{
  "n_layer": 8,
  "d_model": 576,
  "n_head": 6,
  "n_kv_head": 6,
  "head_dim": 96,
  "d_mlp": 1024,
  "vocab_size": 8192,
  "activation": "geglu",
  "norm": "rmsnorm",
  "norm_place": "pre",
  "norm_eps": 1e-05,
  "positions": "rope",
  "rope_base": 10400.0,
  "rope_fraction": 0.25,
  "qk_norm": false,
  "attn_scale": 0.102,
  "bias": "all",
  "tie_embeddings": false,
  "parallel_block": true,
  "init": "normal",
  "init_std_qkv": 0.0227,
  "init_std_o": 0.0227,
  "init_std_up": 0.0227,
  "init_std_down": 0.0,
  "optimizer": "adamw",
  "lr": 0.000491,
  "beta1": 0.9,
  "beta2": 0.99,
  "weight_decay": 0.32,
  "lr_head": 0.00418,
  "grad_clip": 1.0,
  "warmup_steps": 443,
  "schedule": "wsd",
  "decay_fraction": 1.0,
  "decay_shape": "sqrt",
  "final_lr_fraction": 0.1,
  "batch_tokens": [32768, 65536],
  "seq_len": 1024,
  "doc_mask": true,
  "train_tokens": 517100000,
  "steps": 10700,
  "dataset": "wikipedia_en"
}
Each number is 500 + 40 x the weight over its row's rms, rounded and kept within 0 to 999. Layers, rows and columns count from 0. Numbers have three digits each. The size before them is the row's rms in percent of the matrix's.

# up: layer 5 MLP up, 1024x576, rms 0.0297, rows 211-225, columns 288-431
# down: layer 5 MLP down (transposed), 1024x576, rms 0.0233, rows 211-225, columns 288-431
# gate: layer 5 MLP gate, 1024x576, rms 0.0278, rows 212-225, columns 288-431
up211 096:499485600487428543528507509604456560487500423500482507505480558473479452522439497509457502468528463555530480492461534492459488436487484549495519463557479506539480511544492549585481474500494441538501502495481409442563484512513491503513479518462518425549570499457527519462596543412513574507438521580463539523483479502557479536523453546493474500503528449485433494448533519545511533503500547547461474517503486533509432441527527526489442
down211 100:487560460523474484556514519448501481455533569562389513461528463464495484557573556517557480505443513511536527466509469529492492522527526494471424511472494532504496422405481466465510500516508455487522446535470505530519475425518526438521539486581506538506385507466522508481477551461531434448515462471494514484535519555435524573556533424514534522469408557566543493457388495431495483479512424564507415525521650525538562527487456516497602
gate212 095:420556507420509509467522500510450499464534565531442522449528451445575539460514503520533519467495493546517586504459490492493488441497480456479464469479561524453510464495489533565500515527481470512504505466547471523491515493577463491483481500531506437485555497467420551500528516529520542492499540509473529568502475485534479517529467439519579488497508513466495493439464521496445454569454514585500479473478481484493503463485477471517539
up212 099:539532505450547575500505470529552470505485507575479543420488526561505479443477464423485444515468557500500482539430506520433482454491543435462417470453541581474552489537548523468524403519466488473510406484505526540460529516533492492517550527432493456526587496569425485510493491473510538501479500491484466532516476468497460477422493472533557469594520527489465534430438458506501482518470528578489485539531553590494547487489567518500483
down212 093:558510495573499454517491526460550456591492503455464464602529519544491507498503503496525526495460505524508492519523465494578560522472543507551518486579517469468480556524518478487504444438531545509549494512486549535501459428473542463504513483477530508491496434527554479518462509525509590547526469431520489462473499565458521482467530519455530488443523537590507532497513487480498558491477560475472551599523559433495517459476467480492465
gate213 088:515511477478525467525489511489431498509445568498544526525500550509544523482531435476441502479485493460493523501474541481508532468482524480461482425491519505493562493447439528523473488518518444612496563497490468498481479494563533570513470537541462455428481560497477421422491465471552454445444552492483504539461465474467502457482519429558553491484523464575508493535473578523483504531452556503548500489493476539474515508447542476483506
up213 085:504495459497560480434563523552599502484525491525473469520458544520550482473516512562499544603469516480470483512575523540488507467538505431575538538501433496571448481492482592544448491469553450470481538493468525491442539477453508443491507470490519459588549445495513525537493522505447489524501462500492525565487441525489496598446450496485515475571433481544567537509452478476546524524489460517480549512508507529500488552573504492545487
down213 088:526504491458455595487516484484446470477564488458512493499462464479479499451458444455514485554490575499465508446432543502509550557493507496494392443558478563493532473551517485510503459558567494550487495452537460473557433492612515503481464498486516492482491547472384468476550557522477510420406442535413488489458487434509532500460487502484505521414538480486472516475491499487428425498497556474498526434519551452525466502527516506483492
gate214 106:468455494437531503558507508536558496529476411584427484485537474504434490523507473540506576529487445518501519502544413466521548485529431556531446505510488536466508517495504601484537474461495500439466511531504503481500490439501473623434435526556502499488497504409588500477534452572508496432542458518522433446485553507450539509526427546468534495513526500487519462486553592533501450485544490565518490483514460468537498483547544522551508
up214 108:501480579492460513488540493461458513486502504523518557539472501512501559542538520575561516472502544564508520480527498532476481562524494492423501485510461409497487491500501539481555566580513535486539516520598471433466496510482486472495487533518487510539469482468511563554490568476486492502471496548485554520422516468444475445488518475506451472443440501487493512478532537502546538500525524503521527467479582442464541514564446515500551
down214 106:495514545505560491552477520471505561553566530454474530538360457483415511478544597500513486515495495444501497559542482477478491452517536525465538473547513490453459487498495516492437459420511430539458484533576538520522481489467466529506495519495452489552538507519454483487557510559532504484567537501538449478440568431428505492457425537552490521478596454516532479529548438538580502502526508525482502513494501457483526552508507477513411
gate215 093:504413504475493413515466454495458459486422424463464484531501485495431450505443484503523497556500559460493530478531473492421463468536446523571497511524527490498568522466448495501563457610520475562464498564500566547513495551530562508557435499505433502544556460527541510499536473475502500549508481590492491430571526491499518518518455494470540521525530594521502534498538511399485504499539503498485522545438509516472482453500567529559513
up215 088:489469550545471557474453417457541550521474497501502490531510511470504522496531524527503484486496449421466454517467536540468547475597486542507534538491469526507447565475477498540464478445437472484512463497487572518487465435423557587460420454498516524543518575580532427435515474571535510539561532546503468519519476516542543433542483460476544571550507536468507507541498490446510538457487512494482503430496406418450558485524593533538538
down215 091:480537466499490461459474517529517433526463498520507478389514478505514438518497478461486513479467628522523502454556514451451522563477564457506524558455497448537550509480533506485485534510550504539519525543491466484469537515567497423536487494546454479470485480553460446559521493484479436502455553483467499510515503412509475441458488548546458464448521514522570535482492501544529434523466448479459471509435551542550442532438498520428482
gate216 094:482514448516540503542507532534516544484536470492502522544435469504575516500537520475485492465455551589483537508561568523502477491575510537543362515471497540489510570465576508533489462531532453485497564465562432546476531411517548488456493437477473540404510531528539508503550522488575432515538547467492592497491487498443527450569514447502491541575587485496527498540490523456493468514459506525472547469477511506536493480450469488523544
up216 105:472511462479454526537483559487520530487549492476540501513478435488515502454516480405464550467503502567454477452503585478537471463491584524557481509526519532468411524477502549468507466530521488513471525449484476481504551510589476465485480510444471538492415539487442496458485477481529472519486597428471537469553513462459414441484592514508498472507485506475509503494483478522491441496483515522518510420506521522508496479476464578420510
down216 099:534436468507487527487518512498497475560516492482573465503529445510551586532478480454488504552494450407455431530480476486453424487472549470546574432520524440475482424454482589464538489497491484507478460558474557498478499591473468578491466587478450516487473493510507534513474468499433530469478518493525455534530532514498474562417439525521474578530553498496405453493466498551512526524483449553494449523487507486509526480514450465462458
gate217 097:470425461576569537523507405524459491474491499553516601499492557490441527496480546493470540478476488447442513498570502525540509528561415479439507480554520533473503545490519468511518551451566503413431468484487470459482564467469564559477506527540477459573488464532461519468534492529524484468557509529560430405490500500512563540596528515519460540511554540463439475479509505538508527530542483406489553422524435431505539488555485521517514
up217 093:477456550506512554463474495462567498521513425472532548500550428429501484478506601553518560491517465472447497488456493503576550467516481490526488506565528544477583515458451495490516452471468518521512589539504595531478480492441494508468497546437516502479496556507531525508506493486519492517499480482509508473523524468539505508533454518538466524530500565504561527418518468500375557509438560559488558452420519475500409428482502464508579
down217 093:505557527406525484519524486491528473492535592561523429488517464538487433514520462470491460511455563500525505488527570510569451492459541501507455486446458461493482469542552537558446577479541501538507512439549453462447465561534514470465517515489468452463504514551467479468470467440505514507450529462528464552525506483482483489536506512506572486449478531445516471540492491485519505444495507481498522529598554523501480563488543554474447
gate218 106:516484501509525466519467472445537438498515464479526493461442420514552447482556573572489510575533500503482461528568510524484509483560495509499507493497548447510542422551493522440497430512494519499481436503553527459536457535537519539446484522552461511538550467485382545519507536445466431515475446554491498491486469506485507524609478527484533581523534534569536528440463496511504543549533410526456493486465526538521536481531515457548497
up218 114:458539463403579503429581578528593533477530498471435501415510567433517490463498480540499517521570517511495562491466539475561496515477443475481471497435454477468538558502531524545504521479496512511465520476567478490531524527551462409501525533489519439519500485465548526515516546450442544423520534541486561555531511429478479518519554512541509498533536447418449458545516454531530448441455493529496434497519475455538491473495481536485506
down218 107:476535498548423488419417500535519506437414480509496459530517545496569451578564526495528507507589463475426516480517537458437488490491513499444490525448508453497490493379484481498516531435500375458517550460522487540544508514465579518457505523464518533510585450512490463498473476430521469498541466541522559615484469504546512494464549436431433453578489485442515514449538448524503530480521436490522545538499436530506525537465464451441415
gate219 087:481493472532554414420464433577489486437528508482500531548530501461477502562557478641470490576478506544460489486511532403503509555478488466497465494494469512531533541530481476559485483520473451461422434520515518518455492541433639543506451525648461491479530552507551527434530535497483516494476571537518550550478491560517583497523437492476552517490568567516547451568542576426473533486500482436516504498541448474517485535464543529507503
up219 097:488449526479424509535544476463470430567519523484465513467458538455562490468470525500547545454469501519550495553524492538506485532534460526445486470477595518465554510450550526462481500498547485547506523458537498561548484466463464536529521504424431481489472508546511554476508551455500491528503493551458450515500518477567511510560484516508507501515493476515499563414420486500592540499474460573487514453489560619541503462439541460479474
down219 093:538471547538462513511523401539539472530568496440488527506471512500437482505563512494566545518439509544515465535499504464467470433529457453486466468586501473527523489484481539506425534444523504461452458487563566545517512477405596491549530492568481480543521549502513579448468501482493566595479497517456448569539445467549472524509525481472540514506510566520478544425483528473536474462412500440430509462503389497503472549498513477507522
gate220 094:515477475509520530540518467491558498531469518506535499566504452555487489543493542488578564519475534458547566478532453454473419483563517563452515514483537568514572531518466548486420511566479521531498526491480467497483476547450428544449556500392500479559512429492509481553547472482490468533488537509538571488460492522544426607545549512503451543490484493525504523454518427481554545550526440498521518522514513504513490498496463472490553
up220 088:494516472481481520480563521463498554603563514542489470451524525527472438505500471508488524519523475486503477427509547567500461474461496525575505502548493489572472520507469531521550497455564570508418562472479577515529494495549451589499475543462480559502526543576479566481489450476586424528490445528523452508512516528452548510567511539510436516515475528492485421550478495504582456467506488547508487495468495518542428489454488566417472
down220 093:483443535492462530534461470508507512442478546489547495493498473464495554467494589486522482526452571469485445518485471473557515542551537451480479492529487551514563461484542483474487469543433365498536465523487502511492532434418469392503498435520472498503513480405488429484505508523414548537520506472497548543504510435511431484449456432498507515469523496457515556558506460487399464539514481421498505519554474477444594514474483458517495
gate221 095:515470436500571555500541513486516455525494548504448453567564441438529529494567499522530538516503494472522523479490551579474430496479520488566492488432484524500498505512528498530396452548538485432511511487498487462461491506507490509456492557566450568490465415438471508459496460516466529505505578560507555470484516567465501520528504494412561529541583496521478461467566547492551551508524484481491516489511455537470595525520507532486512
up221 114:439547452468575431526498464550499462510514518478531532435529528479485494602517527536522497510534453446535482509555493469464503518551424516456490507532566510525562447526538500547502526499475487535514489496473588464520536471534559517592517403475493499469577516466525454529513549474524478501516473508517464544550483442501567528459490505488423481495484537446613483497498526478517576517486477532458487576504494497493437513459556436526559
down221 102:471510483537532411488478472517533423510529434481517515524466540471516474462469573450502480499471436543492492580507550523494413519442464475495558483516496423521527563495481528480438541583502516475393475455424465518513484477505521534455456464544521529455519466504470472497521525414491530483445485490537591490512441480497570518500571437489538533508540531543490541568513456430549512535524466504464590466447468557536608479455480541503466
gate222 099:448460511543494535474531557515438531570577465451483521560491532524576564457455522446498537546429451554546548481446505497437493419516501526503473527543597481479415477474510524547516573504569463510505523530504512442476548520468509484434501497514584502503557446584496485437534519555557463522485556517495551466471481511497474501472449497511466495541563457454504475468534477463510513445444489494500524497448499487523488450501491503456509
up222 094:535465523475521488525445489428438486538586492500489453544434406451486528536439476474536528456499491454506513543447556558398501480559395458496544506535489516563538527530484528482481529543548475529526522622509528487513508458501510524478463541482469584504440489484477464533560475487489555546575463546569444529503478459499528506508541537490514508499432497520505505460449482480495458449523572531519521465467413415489486490453443566487501
down222 099:528474568514470449537541508545490484477487538443559411475480553508520497504518488489533518492440512526511503461530468437557521589465564514468506492459448509487515550514539509530496500489465518497504466425457473604476495561489543508522597490533533474438493513471531531447518541514516510524411554398490476489503515505483454518485482504513522480483506472510468515489558532509566502457498464522481428513474465440522454476496484420553541
gate223 098:504451495522471490468495465512431496487518485453505486448475545535514510524549461526520464561511490505514456522575447501561533548579461450485493493514472493541500527474574523512505529488475553419544481507500501440475464448487571490540492474542563459559554464444477527586514571594456480492557448526465508509487512494468547473569515512479597514529578471518580450504526503523528547469470452491556505519443504484536469480455488523513524
up223 107:529490554522468501522484597520513475501461460474484409479496462504515493510492511521482519464565477534534492457375507509400449458497527465532443495513442441454620470545521502495508502558582491569489534530479502528495473501483492502472435520494452558479447467510494435492539423467546479447449527533587508555499463485467489544436494528490420516396463520520475477492478544448534494487496472508515436533496563576489514411570416465503534
down223 100:513497476533477533467445550488469460509434543509497486485527563535537515527463507576510461570482462516448440539535570521502500549558458541474431548528475507557498501539561609541551466414482583504446504528533570430470535480526572504544559455546473465506580534476539510427487490537544500538528499494387487494564537448496447502527448490504549547509519540429498523452519504505530490468423522400572500469522530418549513479519469512512506
gate224 091:474514507559517465475453482521477465482517503474529515478495515497498457477517434593550507513476526434387540535524434565503478551433502526606507461566498465491478483425458411525516490508508503436513536510457508409462448507461464524539464495489531520527471506478533546495470466514557544531524553488539485511547466520497513508517480500488517527537519505536479472539436554451463567476451556495494547481483545514442512548443487534453489
up224 086:515432492495588461550502536493496529521455530500486572466444511510532560451494519475456452443528474438551492566379606538520562553503398498413492508532483553512512445537514476472554524539448482528550471587436527413537460455523532521623509483457468480413484542409440472496478464560495509488489411479477572490545495595544472514414462523564458434430421468457438452464457541484428475419493478512508417491475507480524447484525480542469559
down224 089:489486610512476576442503454571570504540494420532499477540509535461459455548476502543495478480530515530507558472514480491467464450531534528550421485480496470499531501500465569534400463526527540477480486437546497581517507515455475467443558527559551528537462510474513607564536503446561480565491597470594467487460485416485551429529528533490487584495577514466514560525521400524576509542560446513465541567489489502496485431464558467515496
gate225 105:484535548522497462547451494510500448571514482506483414463452418561525504523514466452446558482526515527486519580505537492539497496511479533449471482462422550547521455538566451490490470487525451585532534526510499443500431421501505510472394390549543522427459472496476561461486503461517504523473504474538483555510532499448542490553484421524469461516521490544583509514498496465498501456448513593536439413521484515491591481495503457457498
up225 105:483512427445493545411536584453561450499464589490593513546475497437470503455514548514534459456430572504492515596548560476479525503452493477508524455518499485634436504495445529465492479515518501494501545458465476534450525512460447515542471454420496579542509417521451560523508484400479422558520499478458497505490492515516500434548498463482548548504414518522486528543481485434497490577494479512539509483522559550474535488534527499542415
down225 106:540454556501453438524481500529491511504517494534500504484532502557560495529459456495510497640487488543514460540431502538476512501539586528524553508555517485498462520560486426534541520493552505557556523522498488541435529469514511496479525495499511488507505503562561493511547505541448523455475436537525484528522529491436468516502503514509525474471527449565408510459458534526463544403446474399567452482479487523529509458499490440547540